Each number is 128 + 32 x the weight over its row's rms, rounded and kept within 0 to 255. Layers, rows and columns count from 0. The size above them is the row's rms in percent of the matrix's.

# layer 4 MLP down (transposed), 640x160, rms 0.101, rows 367-395, columns 0-79
size [ 95 102  96 102  97 103 108 101 104 112  99 100 100  98  94 107  95 101 102  93  89 106 101  99 100  99 106 101 102]
[[ 79 196  85 119 102 165 183 141 151 132 199 174 192 122 128 143 158  71 143 136 134 139  89 102 119 158 148 120  87  70 168  98  78 107 135 136  90 144  69 158 145 160 147 106 147 133 111  90 110  70  91  95 136 108  76 121 142 153 117 146 122  57 136 117 107 127 102 137  92 208 121  92 141  92 167 106 149  88 119 159]
 [ 91 130  87 111 124 109 114  85 101 158 119  90  71 109 100 100  88  84 160 176 102 147  75 135 126 165 172 109 140 113 191 127 124  90 131 124 161  93  72  82 129 136 141 130 129 172 119 119 126 157  76  79 127 120 142 134  67 138  95 132 123 146 146 158 172 123 144 112 136 144 123  82 109 104  96 169  99 110 199 110]
 [110 159  66 106 113  55  99  65 138 128  98 140 115 140 104  76 158  76 152  81 140 181  86 107  52 171 150 142  99  86 133  79  95  91  89 143 164 107 150 106 121 103  49 108  92  80  85 155 108 101 141  98 145 134 126 168  97 147 159  90 181 102 106 153 122 121 193 171 110 145 126 160 104 168 174  80 138 137  95 202]
 [167  78 100 118  71 123 192 150 117  98 143 114  79 106 205 104 110  79  92  74 119 139  99 150 176  98 123 132 142 145 143 104 147 133 102 145 157 126 106 106  95 153 143 136 155 137 109 193 137 128 125  79 133 144 131 108  79  77 183 117  63  77 135 132 109 177 106  94 110 125 112 166 111 121 197 159 151 160 145 126]
 [121 147 144  74  94 121 172 109 162 124 127 134  90 166 108 173 143 126  88 123 107  79 120 154 135 119 154 128 157 135 139  86 145 178 162 106 141  48 139 117 167  82  78 122  96 129 108 153 160 156 136  72 127 180 134 175 132 121 113 157 115 129 140 121 140 153 140 123 151 126 110 134 167  61 131 175  85 161 124 185]
 [101  71  84 134 186 115  83  60 126 149 138 105 148 129 122 126 142 132  97 101  93 141  60 121 103 131 114 143 146 156 105  97 142 107 167 203 132 132  50  76 109 171 113 111 123 172 192 112 107 144 110 182 106 150 153 134 142 128 162 124  60 115 177 143  88 107 196 115 113 153 105 148  50 141  89 105 181 114  66 128]
 [124 112 124 145 150 144 145 103 145 152 127 125 131 115 120 192 121 125  76 101 108 129 101 148 148 145 141  80 104 181  54 119 135 119 157 120 142 122 163  65  96 139 107 139 132 138 123  88 147 182 186 101 102 113 150 143 109 130 161 111 124  63 154 129  73  70 159  97  77 141 120 219  97 180 100 106  62 127  98  81]
 [131  98 115  83 157 144 142 129  75 103 122 132  87 115 177 119 141 148 165 126 137 132 163 150 120 116 183 135 160 126  57 155 155 218 145  99  78 123 127 126 121 209 120  84  83  90 102 137 168 106 141 143 133  62  87 171 139 146 108 129 157 130 156 195 123 111 169 105  91 155 124 130 117 108  81 113 156 107 182 125]
 [204 135 175 137 170 101 186 109 135 102 140 120 118 155 107 143 190 125 153  87 183  55 151 149 117 117  91 133 163 121 137 137  99 121 105 136 149 135  85 132 119 132  93 112 161 117 123 108 143 125 118  93 110 122 163  62 111  81 146 138 146 119 142  91  98 137 160 120  89  85 128 156 157 185 137 102 134 140 110 147]
 [178 111 162 183 124  93 104 139  88 105 136 177 149 151 142 104 196 148 120 114 131  96 172 153 159  93 165 149 104 183  60  90 180 155 149 158 183 104 165 175 176 162  69 171 105 135  66 122  86 108 157 145 144 173 117  97 160  97 110 133 157 164  83 138 142 144 143 193 122 118 155 124 141  80 129 155 140 153 147 165]
 [ 67 133  98 130 188  65 147 111 172 152 133 120 103 156 115 121  98 110 159 135  64 154 151 127  95 155 130 121 133 163  67 117  87 162 128 137 119 120 109 135 173 127 195 171  85 187 128 125 138 164 135  56  80 117 161 116 137 106 159  94 130 120 121  68  96 107 116 115 176  71 127 176 155 135 136 193 148 165 202 163]
 [116 154 130 166 196 149 126 152 178 165  93 167 189 122  96 110 138  63 142 130  59 155  71 138 112 136 168 112 135 163 122  78 162  86 118 126 161 142  67 163 125 112 132 155  98  81 133 129 146 151 128 143 102 147  86  75 118 140 158 108 160 123  69  81 160 140 133 128  65 149 113  82 165 133  97 127 101 112 117 102]
 [112  82 134 101 141 121 111 102  95 154 171 178  90 139 150 126  69  83 187 142 169 136 116 126 118 108 129 208 165 101 144 132 154 119 126 120 113 157 145  93 170 145 108 133 116  85 129 144 110 176 145 181 100 110 133 153 115 132 146 132 123 117  76 127 141 183 162 133 191 163 169 119 124 144  98 187 138 116 176 125]
 [110  79 127 105 118 152 176  81 102 134  84 101 121  85 104  83 149 132 127 146 136  48 137 149  65 100 110 149 177 130 110 127  87  91 150 131 172 151 115  92 114 125  97  99  73 135 146 132 217 123 113 118 172 157  80  85  51 170  96  79 102 137  57 135  79  74 159  84 104 173 101 164 151 171 180 144  72 158  97  90]
 [144  70 138 116  66 119 149 100 191 113 131 114 108 197 146 122 135  78 149 142 118 190  57 149 192 109 129 119 114 116  39 142  76  87 138  79  91 177 101 117 173 144 158  99  75 110 140  43 154 102 177 164 126  59 119 151  89 120 163 144  69 106 109 141 169 144 170 192 123 127  97 138 130 172  86 127 121 132  83 124]
 [121 104 147 110 131  84  77  97 155  63  66  73 132 153 134 147 120 109  74 180 157 145  83 114 184  72 104 197 159  79 147 164 170 170 118  91 100  82  92 172 116 104 163  78 160 128  97 124 143 100 163  88 155 124 144 180 130 106 177 137 109  79 111  88 150 106 112 158 169 169 140 152 136  93 141 151  84 143 137 105]
 [150 174  77 106 149 118 104 138 168 110 136 162 138  73 177 146 164 137 130 145 147 112 127  92 125 214 153 131 126  66  95 148  97 128 114 149 127 131 152 120 143 151 139 133 130 101 112 174  74 155 123 141 102 104  96 149  73 147 179 145 132 110 147 139 152  76 167 177  72 180 113 157 148 146 140 103  52 113 120 114]
 [139 109 159 130 105 149 108 114 151 189 183 140 182  66  71 119  66 115 137 105 131 127 148 193  99 129 106 162 118 143 185 146 157 112 109  93 117 144  88 140 136 126 113 123 167 117 153 202 134 154  97  90 159 151 106  81 145 115 126 152 102  93 135 127 158  82 162 153 197 120 123  52 180 150 128 115 123 142  83  73]
 [155 120 125 136 117 147 135 113 126 102 143 151 146 123  82  81 115 158 102 158  40 146 111 110  65 145 135 134 118 161  80 107 128 167 127 122 133 213 174 170 180 114 165  90 138 195 154  63 142 140 148 127 177 163 109 168 151 119 112 162  90 148 147 124  64 100 103 140 166 100 104 127 112  86  33 129 176 174 134 160]
 [ 90 142  91 116 151 126 169 120 164  91 119 222 123 121 112 155  99 131 144  97 130 112 220 108 161 126 187 126 169  68 160 172 120  87 171 127 174  82 199 107 137 108 144 140 133 148 124  89 140 117 197 128 107 163 125 139 130 112 131 146 108 100 144 158 111 128  95 152 112 157 164 143 105 129 122  79 122  80  99  92]
 [145 164  98 124 193 127 153 159 104 139  43 140 164 202  69  89  83 107  92 104 145 201  92 154 162 146 166 101 166 110 174 123 165 144 103 136 156 174 104 167  92 176 117  87  54 107  88 107 143 146 119 143  89 132 135 135 115 116 145 128 105 154 116 124 172  75 120  99 101 138 153 144 142 143 163 127 118  74 119  99]
 [132 101 132 145 142 158 116 157 159 101 103  97 169 145  89 213 102 109 146 115 158 115 114 159 100 119  90 157  83 106 136 108 138 162 168 100 110 113 104 119 121 114 104  98 134  30 113  93 108 123 101 129 110 162 118  98 150  57  66 128 173 172 124 128 112 142  99 100 144  55 111 135 118 114 119 137 135 121 162 147]
 [119 133 127 136 148 153  97 137 145 169 113 126 209  90 146 104  99 148 156 144 150 175 108  96 155  59 140 105 124 117 154 160 165  91 133  81 171  82 169 200 131 108 113 156 167 149 111 153 166 129  44  82 132 172 120 113 200  94 118 114 177 135 146 119 172  85 115  76 122 138 137 119 150 124 122 128 111 152 141 168]
 [115 150 103 121 162 132 145 180 206 112 113 134 117 104 176 146 130 164 166 176 226 159 141 187 174 119 127 120  93  85 107 110 143 188 141 156 158 119 125 111 137 178 116  86  40 200 108 143 155 127 109 127 123 105 145  84 175 111 170 130 115 125 116 151 124 114 147 149  74 150  97 183 141 122 165 164  86 126 114 108]
 [ 83 137 167 138  82  93 102 184  99 100 122  50 134 153 134 144  95 174 117 185  84  92  86 169 122 134 148 126 162 114 102  83 141 107  95 122 102  67  62 104 125 111 150  80 174 135  86 127 107 166  76  95 142 112  87 118 193 175 171 139  70  97 120 123  86 162 104 121 131 110 108 181 154 150 125 167  88 137 143 138]
 [137 122 111 104 180 147 142 131  67 104 157 142 132 121 144 145 163 134 161 182 113 153 120 129 128  66 161 127 124  78 135 159 104  70 128 219 141 137 147  71 146 147 155 121 114 135 142 168 128 104 131 145 115  97  71 163 186 108 123 149  92 111 116  91 102 108 121 106 122 158 179 133 132 198 107 132  82 128 136  40]
 [185  59 135 126 158 143 163 152 148 105 132 138 124 141 113 122 175 153 150  82 118 110 185  70 172 167 148  90 146 164  90 158 112 113 138 148 121 134 121 117 160 113  62 161 157 100 117 130  89 120 101 145 143 101  54 181 117 163 185 112 143 179 128 135 164 150 138 128 111  89 146 125 127 122 106 147 119 137 133 126]
 [ 76 121 146 102  94 125 126  57 106 151 111 171 142 150 105 115 184 138 161 210 146 190 159 112 100 114 105  92 160 117 111 148 160 139 123 136 158 151 149 137 146  78 163 112 134 140 144  83 128 188 154 151 122 108 128  76 120 126 127 180 150 174 183 100 164 149 101  57 105 169 165 164 159 102  94 146 142 143 135 154]
 [106 181  99 154  53 129 163 161 107 156 167 124  68 141 117 147  96 178 122 116  91 114 120 161 106 162 124 112 104 115 163 103 133 157 145 102 101 135 128  60 167 114 174 137 115 135 102 105 176 120 174 111  98  77 104  78 125 128 165 136  77 128 142  91 155  70  60 154 129  74 143 169  96 105 106 103 178 111 125 130]]
# layer 4 MLP gate, 640x160, rms 0.111, rows 368-395, columns 0-79
size [102  98  97 100 100  95  98 100 101 104 107 103  95  97 105  96 102 104 101  92  98  99 101 103  97  94 105 102]
[[126 151 153 188 119 163 134  80 128 166 123 133 176 147  58  96  72 138 130 151 109  68 105 147 102 138 167  99 225 140 113 177 167 105  73 154 119 132 134 136 150 144 174 175 110 112 128 162 110  99 102 124  82 121 114 147 179 138 118  76 139 151  57 128 161 142 129 109 164 206  91 118 155 144 175  69 107 132  81 107]
 [138  95 153  83 107  76 168 128  69 113 161  92 137  82 124 132  93 166  94  89 137 152 138 144  85 170 117  78 102 147 153 153 166 117 140  84  84 150 134 167  90  87 132 152  67 178 127 106  69  89 141 119 143 150 121 109 114  53 135 117 141 100 122 169 173 203 160 111 138 116 112 132 126 164 149  92 114 119 122 121]
 [144  98 182  85 119  86 160 110  72 124 164 162 106 138  95 139 142 134 151  72 113 166 140 168 118  51 151 164 153 140 124 114  83  89 126 139 224 148 150  80 112  99 107 107 122 127 141  98 114  66 127 150 136 166 160  97 164 137 144  96 156 135 202 101 116  70 196 137  83 162 117  64  80 109 105 154 121 117 108 128]
 [128 105 127 184  96 162 102  42 109 110 185 193 130 111 125 162  89 142 133 196 128 148  90  72 237 147  77 103 138 150 138 122 148 109 103 184  91 137 125 165 119 124 143 155 114 166  98 141 118 175 154  95 163  93 124 117  90  95  99  93 129 179 137 134  94 129 138 135 198  98  85 147 142 132 112 153 139 129 160 117]
 [118 141 109  68  73 159 147 132 123  96 121  86  85 164 154 137 109 126 145 117 112 100 179 114 148 163  83 123 135 150 142 161 155 137 150 106 101 112 102 129  98 158 179 154 136 129 153 123  94 157  89  70 124 138  74 195  69  91 177 137 151  35 114 128 132 108  69 156 177 144 118  97 141  86 153 162 128  95 164 105]
 [175  50 101 154 162 139 152 135  79 144 108 139 134 100  86 144 113 110 102  95 130 177 113 130 187 147 131 146 185 109 110  82 144 128 142 133  98 162  87 125 125 117 170 130 119 102 158 136 129 173 119  91 121  77 143 121 128 126 138 139 116  96 173 179 128 174 119 144  83 125  88  65 102  81 181 216 145 135 165  86]
 [168 122 125 184 128 137 108 176 109 118 147 149 146 146 157  75 116 113 156  74 182  95 122 132 173 152  94 114 176 152 161 122 174  99 153 171 131  92  74 184  78 125 172 128  95 142 174 131  73 106 131 145 166 108 122 145 179 128 116  69 123  71  86 157  91 112 131  82  86 201 114 140 146 118 140 123 155 121 170  78]
 [127 130 117 120 125 137 171 121 103  83 133 150 130  62 205 148  69 179 158  94 172 121 117  86 155 132 166 182  72 157 135  95 204 132 130 162  80 123 110 180  89  74 123  88 177 137 118 104 144 145 138  71 179  82 148 120  92  73 109 109 145 143 144 168 156  93 149 115 197  88 115 124 137  98  82 113 137  64 140 116]
 [115 149 135  89 146 106  94  82 159 124 103 165 119 161  87 231  69  89 173 160 123 111 127  91 180 147 133  97  95 119 116 128 189 153 145 145  85  72  98 139 216 140 159 132 100 123 163 127  97 143  75  72  98 123 130 111 168 103 147 131 189 126 129  87  54 147 162 188 161  89 132 122 127 137 117 133 126 194  87 129]
 [130 173 111 188 153 157 106  95 173 139 128 198 114  79 101 174 125 112 171 167  95 138 143 141 125 149 136 133 154 179 115 123 136 140  92  77 175 105  85 185  59 168  97 138 115 175 106 108 144 190 127  92 129 137 132 105 154 163 139 130 121 122 151 115 113 139 110 122 111 134 116 103 176 156 138 101  82 122 190 127]
 [145 147 118  84 129 176 104 175 140 132 150 123 163 248 167  45  67 162 155 137 103  90 172 138 141 134 124 124 117  55 145  84 123 111 137 177 144 155 130 143 151 158 185 108  99 168 118 213  86 108 140 111 146 153 116 124 127 118 109 150 135 138 150  78 139 134 100 157 136 162 113 107 109  60 118 145 134 150 147 144]
 [ 72 116 113 145 165 177 105 175 137  96 189  76 110 103 180 128  59 170 156  70 152 118 118  97 128 172 144 109 196 128  90 118 177 158 134 180 143 165 171 161 142 124  99 104 109 167 150 107 164 148 103 145  84 190 125 135 105 136 153 109 103 124 126 112 116 126 169 137 144 132 108 172 112 108 159 117  76 107  83  81]
 [200  82 118  65  93 135 115 124 165 100 102 127 158 133 139 104 108 193  65  97  77 107  99 107 169 143 139  48 115 152 163 109  81 108 147 130 139 120 138 131 133  96 109 123 160  83 124  96 135 137  73 102 140  72 124  93 173 125  96 129  97 166 198  66 144 115 138 101 117 139  47 107 123 160 132 150 110 155 111 135]
 [182  99 139 103 149 156 118 144 133 127 132  83 112 255 131 159 140 121 111 101 112 132 118 129 136 140 167  48 195  92  96 116 166 176 126 102 147 119 156 121 150 129 117 108 147 194 137 118  83 100  92 133 153  87  92 121 103 153  93 117 118 112  85 180 112 162 102 116 135 157 155 119 114 180  99  61 161 108 144 120]
 [195 166  92 127 138 147 104 199 177 120 119  97 142  63 182 162 120 121  96 148 178 137  91  98 115 103 119 151  94  57 138 148 169 103 113 132 162  89 154 104 152 122 139 103 121  77 112 109 122 119  78 157 142 137 148 113  92 141 181 145 157 141  55 112 143  70 149  91 189 134 112  94 119 123 133 136 110 138 180 132]
 [126 169 136 109  68 128  92 113 146  96 116 116 124 180 153 141 119 107  73 103 153  98  97 158 156 101 159 102 179 182 163 144 172 120 118 186 173 146 139  92 162 144  99 152 141 127  91 147 126 112  85 104 112  74 136 147 114 146  99 139  94 124 114 134 102 104 179 127 141  79 112 113 143 196  58 118  77  65  81 134]
 [140 109 164 114  58 111 129 118 107  79 119 165  76 204 139 130 153 147 141  70 161 129 130 119 113 177 181  85 151 130 138 143  80 134 145 138 122  93 179 123 123 140 222 166  95 172 160 170  89 116 101 136 119  85 158 147 136 155 145 135 100 165 147 140  90 181  46 137 142 132  93 171 183 121 171 119  93 132 126 108]
 [ 71 136 118 207  68 148 148 138 104 144  67 102 117 114 129 163 122 154 167 104  97 166 160  54 183 154 111 141 131  89 137 163 192 123 130 143 177 171 161 119 141 150 144 189 114 145  88 140 126 116 143 152 168 133 119 146  97 132 188  95  44 142 106 167  61 113 108 115 108 122 128 108 137  88 139 150  88  80 144 159]
 [195  96 107  99 107 151 123 129 133  75  90 150 175 151 114 169 147 132  97 140 180 112 130 123 135 138  95 125 148 101 177 132 115 147 116 125 134  90  78  97 174 177 107 133 111  92 157 111 123  48  62 110 167 149 115 129 141 108 125 147 136 193 161 159 115 167 114 125 135 196  84 103 114  95 118  99  98  86 158 151]
 [105 132 105 166 111 100 123  73  91 127 136  77 105  77 152 176 138  47 178 131 126 126 134 125 136 146  82 124 124 155 123 125 139 139 131 114 124 121 150  88 181 167  78 118 148 121 166 123 131  87  63 137 143 154 116 129 145 173  83 143 117 148  89 165 109 162 132 133 145 171  75 180 116 151 116 121 113 187 130 143]
 [115 131  97 139 177 177 120  36 115 153  81 184 181 154 103  89 103  98 174 109 113 124 182 128 126 174 111 139 133 112 166 125 132  94 148 128 106 129 196  91 170 145 127 135 132 174  95 139 106  61 147 182 143 109  88  76 113 159 136 100 117 102 182 119 152 181 182 165 180 143 139 153 159  87 111 133 100 123 127 112]
 [161 121   0 136 146  95 155 136 123 113 108 156 100 148 147 156 115  98 129 114 119 200 113 113 162 124  85 140 174  70  99 126 142  76 145 165 107 199 156 142  91  93 100 103 167 151 148 162 109 166 180 112 145 129 152 122  84 127 175 111 125 147  97 100 208 119 145 140 173 144  80 169 134 172 110 119  76 103  61 118]
 [146 135 100 192 113 117 139  84 184 132  99 182 133  88 161 137  96 160 134 159  87 117  83 155 111  98 114  89 163  83 126 129 148 132 100 163 159 111 129 135  88  80 121 106  90 135 150  76  79  95 105 179  91 110  97 168  97 146 150 123  88 128  46 156  72  91 105 154 170 124 202 124 139 113 129 108 135 199 164 118]
 [ 68 174  90 198 121 108 125 169 185 188  78 168 116 155 147 180 116 101 126 148  60 113 142 172 130  93 176 138 111 126 110  99 104 128 104 119 114 150  85 165 154  91 155 144 149  95 104 187 141 178  99 118 167 107 131  87 112 148 118 127 153  85  98 101  50 112  94  94 106 122 109 147 140 144 135 164 132 163 157 133]
 [130 140  44 151 111 143 120 130 138 115  68 119 128 134 140 108 174 195 103 170 186 107 104 120 120 117 176  96 100 123 116 163 134  85 135 127 169 116 122 124 147  87 133 156 123 133  96 160 132 108  78 105 124 167 203 122  72  91 167 102 204  83  57 135  50 170 115 117 148 170 106 131 151 191 126 191 137 159 132 158]
 [114 176 135  94 116 163 170 125  91 140 145 162 137 126 154 105 135 147 146 149 130  99 100 135 131 142 112 117 173 153  93 110  71 135  88 156 133 115 144 158 174 147 147 117 166 139 156  94 138  51 159 171 170 109  96 144 130  46 104 147 147  96  92 122 203 164 125 128  91 149 199 105 108 138 124  94 128 148  33  89]
 [121 140 121 116 144 131 124 109  70 186  93 111 152 123 125  88  97 174 130 115  91 100  89 149 114 178 182  88 125 131 161 145 138  70 128 138 109 184 144  64 131 185  96 131 150  78 136 114 120  74 138  90 163 119  70 134 152  93 138 111 121 130 109  79 120 126 101 137 162 142 155  99 113  88  85  79 151 119  95 112]
 [142 103 127  51  80 104 121 119 123  64 152 144 194 138 113 175 179 169 131 154 123 203 126 147 118 169 140 160 151 114 176  96  82 108  95 124  99 132 151 115  94 156  71  70 120  59 186 110 159 100 120 117  99 104 143 102 154 144 135 151 124 136 143 138 158  54 114 129 154 116 158  85 153 103 119 159  83 101 110 111]]
# layer 4 MLP up, 640x160, rms 0.111, rows 368-395, columns 0-79
size [ 99 103  97  91  99 102 101 110 112  97 105  99  97  99 101  99  96 101  95  90 100  99  98  97  98  96 110 109]
[[162 158 111 130 182 151  72 160 100 147 133 107  94 152 105 130 155 141 121 172 115 118 123 139 117 119 142  98 110 142  70 100  98 117 133 106 124 170 165  97 123 137 124 178  92 132 122 158 111 182  93 130 110 107 108 145 192 123 153  91 112 116 149  79 104 111  74  77  95  63 154 137 114 193 123  90 150  96  68 160]
 [129 124 172 116 146  76 163 107 144 174 109 163  61  86 110  95 161 115 140 135 100 116 131  93 145 123 151 129 205  85 141 179 149 172  55 186 132 135  94  75 165 153  92 113 128 111 118 125 107 206 119 111 130 132 162 153  70 147  86 123 106 150 156 117 115 120 140  67 107 123 115 102 127 141 115 170  75 116 124 135]
 [143 155 164 194 115 136 146 168 139 132  93 124 185 133 129 173 169 168 158 123 110 133  98 172  79 127 140 158 143 174 162 138  94 110 192 143 121 120 109 178  93 117 137 149 105 125 121 120 124 151 129 160  88 140 112 168 173 131 146 157 127 104 161 134 126 145  74 129 155  80 140  28  64  96 188 121  97 136 144 151]
 [107  70 191  87  89 143  81 141 100 128 128  90 120 222  44 155 133 136 139 119 180 100 170 105 149  67 124 168 164 160 135 149  87 187 142 144 168 195 104 117 110 148 174  86 115 121 156 166  49  63 114  82  91 105 148 113 122 128 103 169 149 118 129 137 132 126 126 148 113 178 130  68 128  97 123 157  74 116 152 163]
 [126 143 105 114 107 110 114 140 108 136 130 100 106 105 161 101  86  85 108  73 116 119 182  77 166 105 113 177  76 128  94 120  98 181 107 122 162  58 163 131 145 139 168 107 114 153  42 150 169 154  83 100 140 108 121 142 139  89 158 144  77 149 111 130 155  77 153  86  87 123 151 201 109 120 175 134  64  53 195 130]
 [144 200 143 149 126 112 105  81 132 150 115 197 102 154  80 145  53 132 120 132  98 154 115 127 178 144 117 109 136 168 102  96 128 129 109 114 136 101 166 141  97 106  80 127 129 128 119 126 112 121 135 122  92 195 109 110 111 140  70 165 179 167 156 123 163 150 120 133  87  81 169 151 143 110 153 158 146 105 133 128]
 [ 85  97  95 129 113 143 117 135 161 178 102 113 175 108 130  94 120 103 135 114 178 190 146 138  70  94 159  96 124 103  88 138 157 179  89 108 135 162 111 115  94 120  98 123 134 124 105  24 140 167 128 161 103 143 114 172 168 149  98 118  49 155 110 105 121 111 155 146 140 136 120 112 139 126 143  83  58  88  77 176]
 [159  85 108  70 141 146 104 127  85 136  63 208 116 163 135  66  38 130 135 156 116 140 113 157 115 147 114 111 105  99 105 143 103 146 140 128 113 181 117 110 109 141 157 131 131 113  90 168 139 114 190 120 127 154 134 117  62 107  75  80 161 123 131 147 167 142 110 126 149 135 170 133  62 122 174 149 139  77 159 136]
 [131 128 104 105  65 142 105 104 139 171 180  73 137 165 103 170 130 147 173 157 138 154 108  65 112 104  67 213 161 117 120 163 133 128  77  76 133 133 141 166 109 173 183 100 158 100 142 166 126 153 147 126 149 117 130 108 120 159 165 125 114 118 204 102 102 172  99 123 109 190  97 186 115 162 135 131 144 108 133 115]
 [103 165  89 164 135  73  72 113 136 146 146 136 166 142 145 187 164 150  71 115 117 107 103 154  98  82 118 105 161 112 152  94 167 110 177 117 122 197 122 104 150  89 118 117 153  67 143  83 104 100 172 166 143 132 134 119 131 118 143 175 125 124 177 111 134 137 136 104  92 176 133 147 147 134 148  58 138 146  88 123]
 [ 73 115 126 126 112  95 135  65 114 112  95 193 133 138 133 120 166  96  84 108 142 106 112 107  77 125 127 114 140 149 105 148 169  97 187 109 119 106 139 161 126 112 174 105 127  97  75 117  80  99 164 108  64 147 129 107 125 131 150 135  71 146 152 117 154 123 173  88 129 129  82 175 133  93 166  73  79  69 114  66]
 [123 110 116  87 200 103 186 187 133 125 105 113 138 121 122 101 116 156 182  84 110 144 153 106 106 175 152 148 159 117 207  76 168 159 134 152 116  86 166 128 110 133 152 161 145 144 125 115 154 127  95 206 152 123 143 101 116 152 152 122 142 115 103 100  95  31 116 163 114 130 166  86 151  45 100 131 149 127  61 143]
 [127 136 146  55 158  86 124 131 120 111 173 174  95 123 124 122 146 192  65 140 134 140 132 101 175 139 183 129 116 111 163 121 120 179 109 130 179 134 178  94 147  79 165 154 135 102 151 156  46 133  70 120 154 145 112  60 131 118  69 151 118 154  87 137 143 160  71 120 124 107 161 122 117 162 129 146  74 113 129 104]
 [100 157 153  44 145 125  61 144  87 151 152  93 139  68 118 157 182 139 119 136 143 146 168 182 125 147 113 100 116  43 134  98 162 180 141 182 121 159 115 155 141  86 127  69 166 151 125 157  87 122 161 169  80 174  98 125 201 153 110 120 134  93 140  97  96 119 128  88 100 150 139 118 131 136 185 162 127 114  99 134]
 [174 152 127 128 140 135 148 132 151 151 167 154 117 150 128 127 139 152  79 164 146 105 133 183 160 129 154 128 183 163 129 157 101 124 125 203 122 209 136 122 112  91 145 143 202 123 103  89 118 116 128 123  92 123 129 139 130  61 143  66 135 106 143 120  93 127 125 140  92 123 106 100 121 169 122 113 206 184 114 144]
 [ 85 141 161  62 172 141  67  98 170 148 111 158 100 128 102 179 134 170 120 117  78 120 137 139 118 125  67 101  99 113 139 170 150 114 100 164  57 113 164 103 131  50 113  94  92 125  73 140 165 162 156 170 134 140 137 144 118 133 136 134  78  65 113 107 102 148 136  93 148 126 126 151 125  94 166 171  79 134 160 103]
 [151 109 101 150 124 135 192  82 182 147 133 115 152 154 107  92 107 123 135  88 109 176 105 160 101 193 205 226 127 130  67  75 116 162 139 104 135  84 122  80  89  83  87 113 145 152 116 145  86 112 113 178 163 128 127 138 174 107 195 140 119 133 114 134 110 128 157 138  84  74 111 169 169 159 155 155 135 199 138 116]
 [ 69 157 190 134 136 161 128 146  72  88 139 146 107  51 126 128 103  35  70 118  86 181 167 128 108  85  98 132 126 133 129 101 150  88  68 110 106 130 142 173 136 110 140 162 161 129 139 160 119 157  92 153 116  96 132 119 102 120 157  94  95 125  98  98 168 194 145  82 177 128 142 107 142 129 117 124 145 150  95 153]
 [134 162  97 104 116  99 120  87 218 154 132 117 159 136  62 158 143 134 172 196 109 184 129 140  77 157 164 138 159 157 121 129 193 151  78 128  95 122 123 116 213 135  75  99 140 125 144 159  73 103 137 112 164 123 123  85  79 111 101 180  72 108 148 134 135 173  93 172 153 184 108  98 155 131  99 152 163 120 172 162]
 [135 133 141  58 177 107 138 157 146 144 153 105  88  85 130 120 145 129 157 151 165 119 147  97 110 107 194 100 176 123 135 131  43 159 103 123  81 174 166 141  85  97  75  75 121 155 120 164 131 128 193 151 117 107  93  68 108 160 145  99 121 113 133 115 146 111 142 109 167 106 127 145 193 163  65 120  81 123 169  93]
 [118 200  92 158  86  91 144 150 153 129 159 123 154 152 159 110  85 147 147 141 125 115 132 159 155 149 130 140 105 122  76 108  81 162  69 161 125 191 140  68 149 128 121 123 148 146 125 118 103 177  97  79 167 102 133 151  74 132 139 103  72  99 110 158 166 182 164 110 162  87 133 100 106  62  99 111 152  80 170 126]
 [152 186 109 121 148  86 171 103 205  95 151 105  84 124 104  92  99  70 182 116 162 188 142 149 126 111 123 143 111 109  99 141 160 185 112 152 130 172 110  92 107 161 142 113  94 160  78 140 139 106 155  78 157  85 160 119  86 160  73  42 126 158 167 105 115  93 182 125 115 113 106  80 127  84 125 161 154 134  64  91]
 [119 117 190 143 119 157 111 180 164 122 144 103 206 183  99 120 252 115  69 104 112 140 114 116  91 122  94  94 115 106 128 137 137  94  92 132 142 149 107 111 114 138 161 115 129  99  74 138 146 101 110 104 152 107 152 105 149 120 206 103 113 100 111 190  67 140 186 114 124 111  80 176 112 141 200 134 100  92 118 115]
 [129 143 176 124 188 150 116 127 199 171 128  71 175 103 104  90 159 114 133 156  43 101 125 153 123  86 156 133 112 112  97 128 136 109  93 105 134 168 154 159 128 172  44 112 115 179 130 105 112 145  99 163 126  98  99  87 133 103  72 129 178 144 163 199 117  85 149 163  87 150 117 139 119 183 110 106  99 178 108 192]
 [ 93 155 116  94  92  81 131  62  90 132 115 120  26 166 135 100 127 101 108 109 128 117 160  57 144 138 137 179 115  93 129  90 155 143 163  85  94 134 166 147 114 176 141 188 140 101 142  88 175 160 167 143 156 122 120 119 119 134 128 185 105 120 141 117 116 110 112 137 151 132 111 131 171 112  91  53 147 149 167 124]
 [126 133  91  52 106 135 144 138 127 138  98 117 167 124  91 116 166 148 191 169 124 125 148 146 128 172 155 168  99  81 125 120 142 168 183 104 127 153 131 100 122 119 146 148 108 136 172 120 168 174 156 144  91 103  91 127 166 154 202 142 126  77 163 137 114  77 137 100 192  74  83 136 143  67 148 106 134  59  74 154]
 [123 155 118 103 162 147 105 149  71 144 137 174 177 135 213 144 130 162 157 155 116 116 118 167 110 158 170 101 186 138 123 162  90 132  89 117 147 106 131 163 151 121 164 103 138 131 126 125 139  90 102  99 117 123  89 188 173 101 166 129  93 127  91 132  85 155 136  53 183 130 104 171 123 120 164 175 150 109 103 120]
 [171 111  98 123 161  91 121  84 119 132 106 142 145 111 113 159 107 112 150 143  92 197 144 102  83 160  46 140 160 151 113 114 124 118 151 116 168 120 160  99 122  77 205 153 135 154 153  31 119 113 141 131 168  79  85 186  97 166  69 155 169 116 168 162 155 201  79 118 138 119 145 106 140 136  94 176 149 139  95 143]]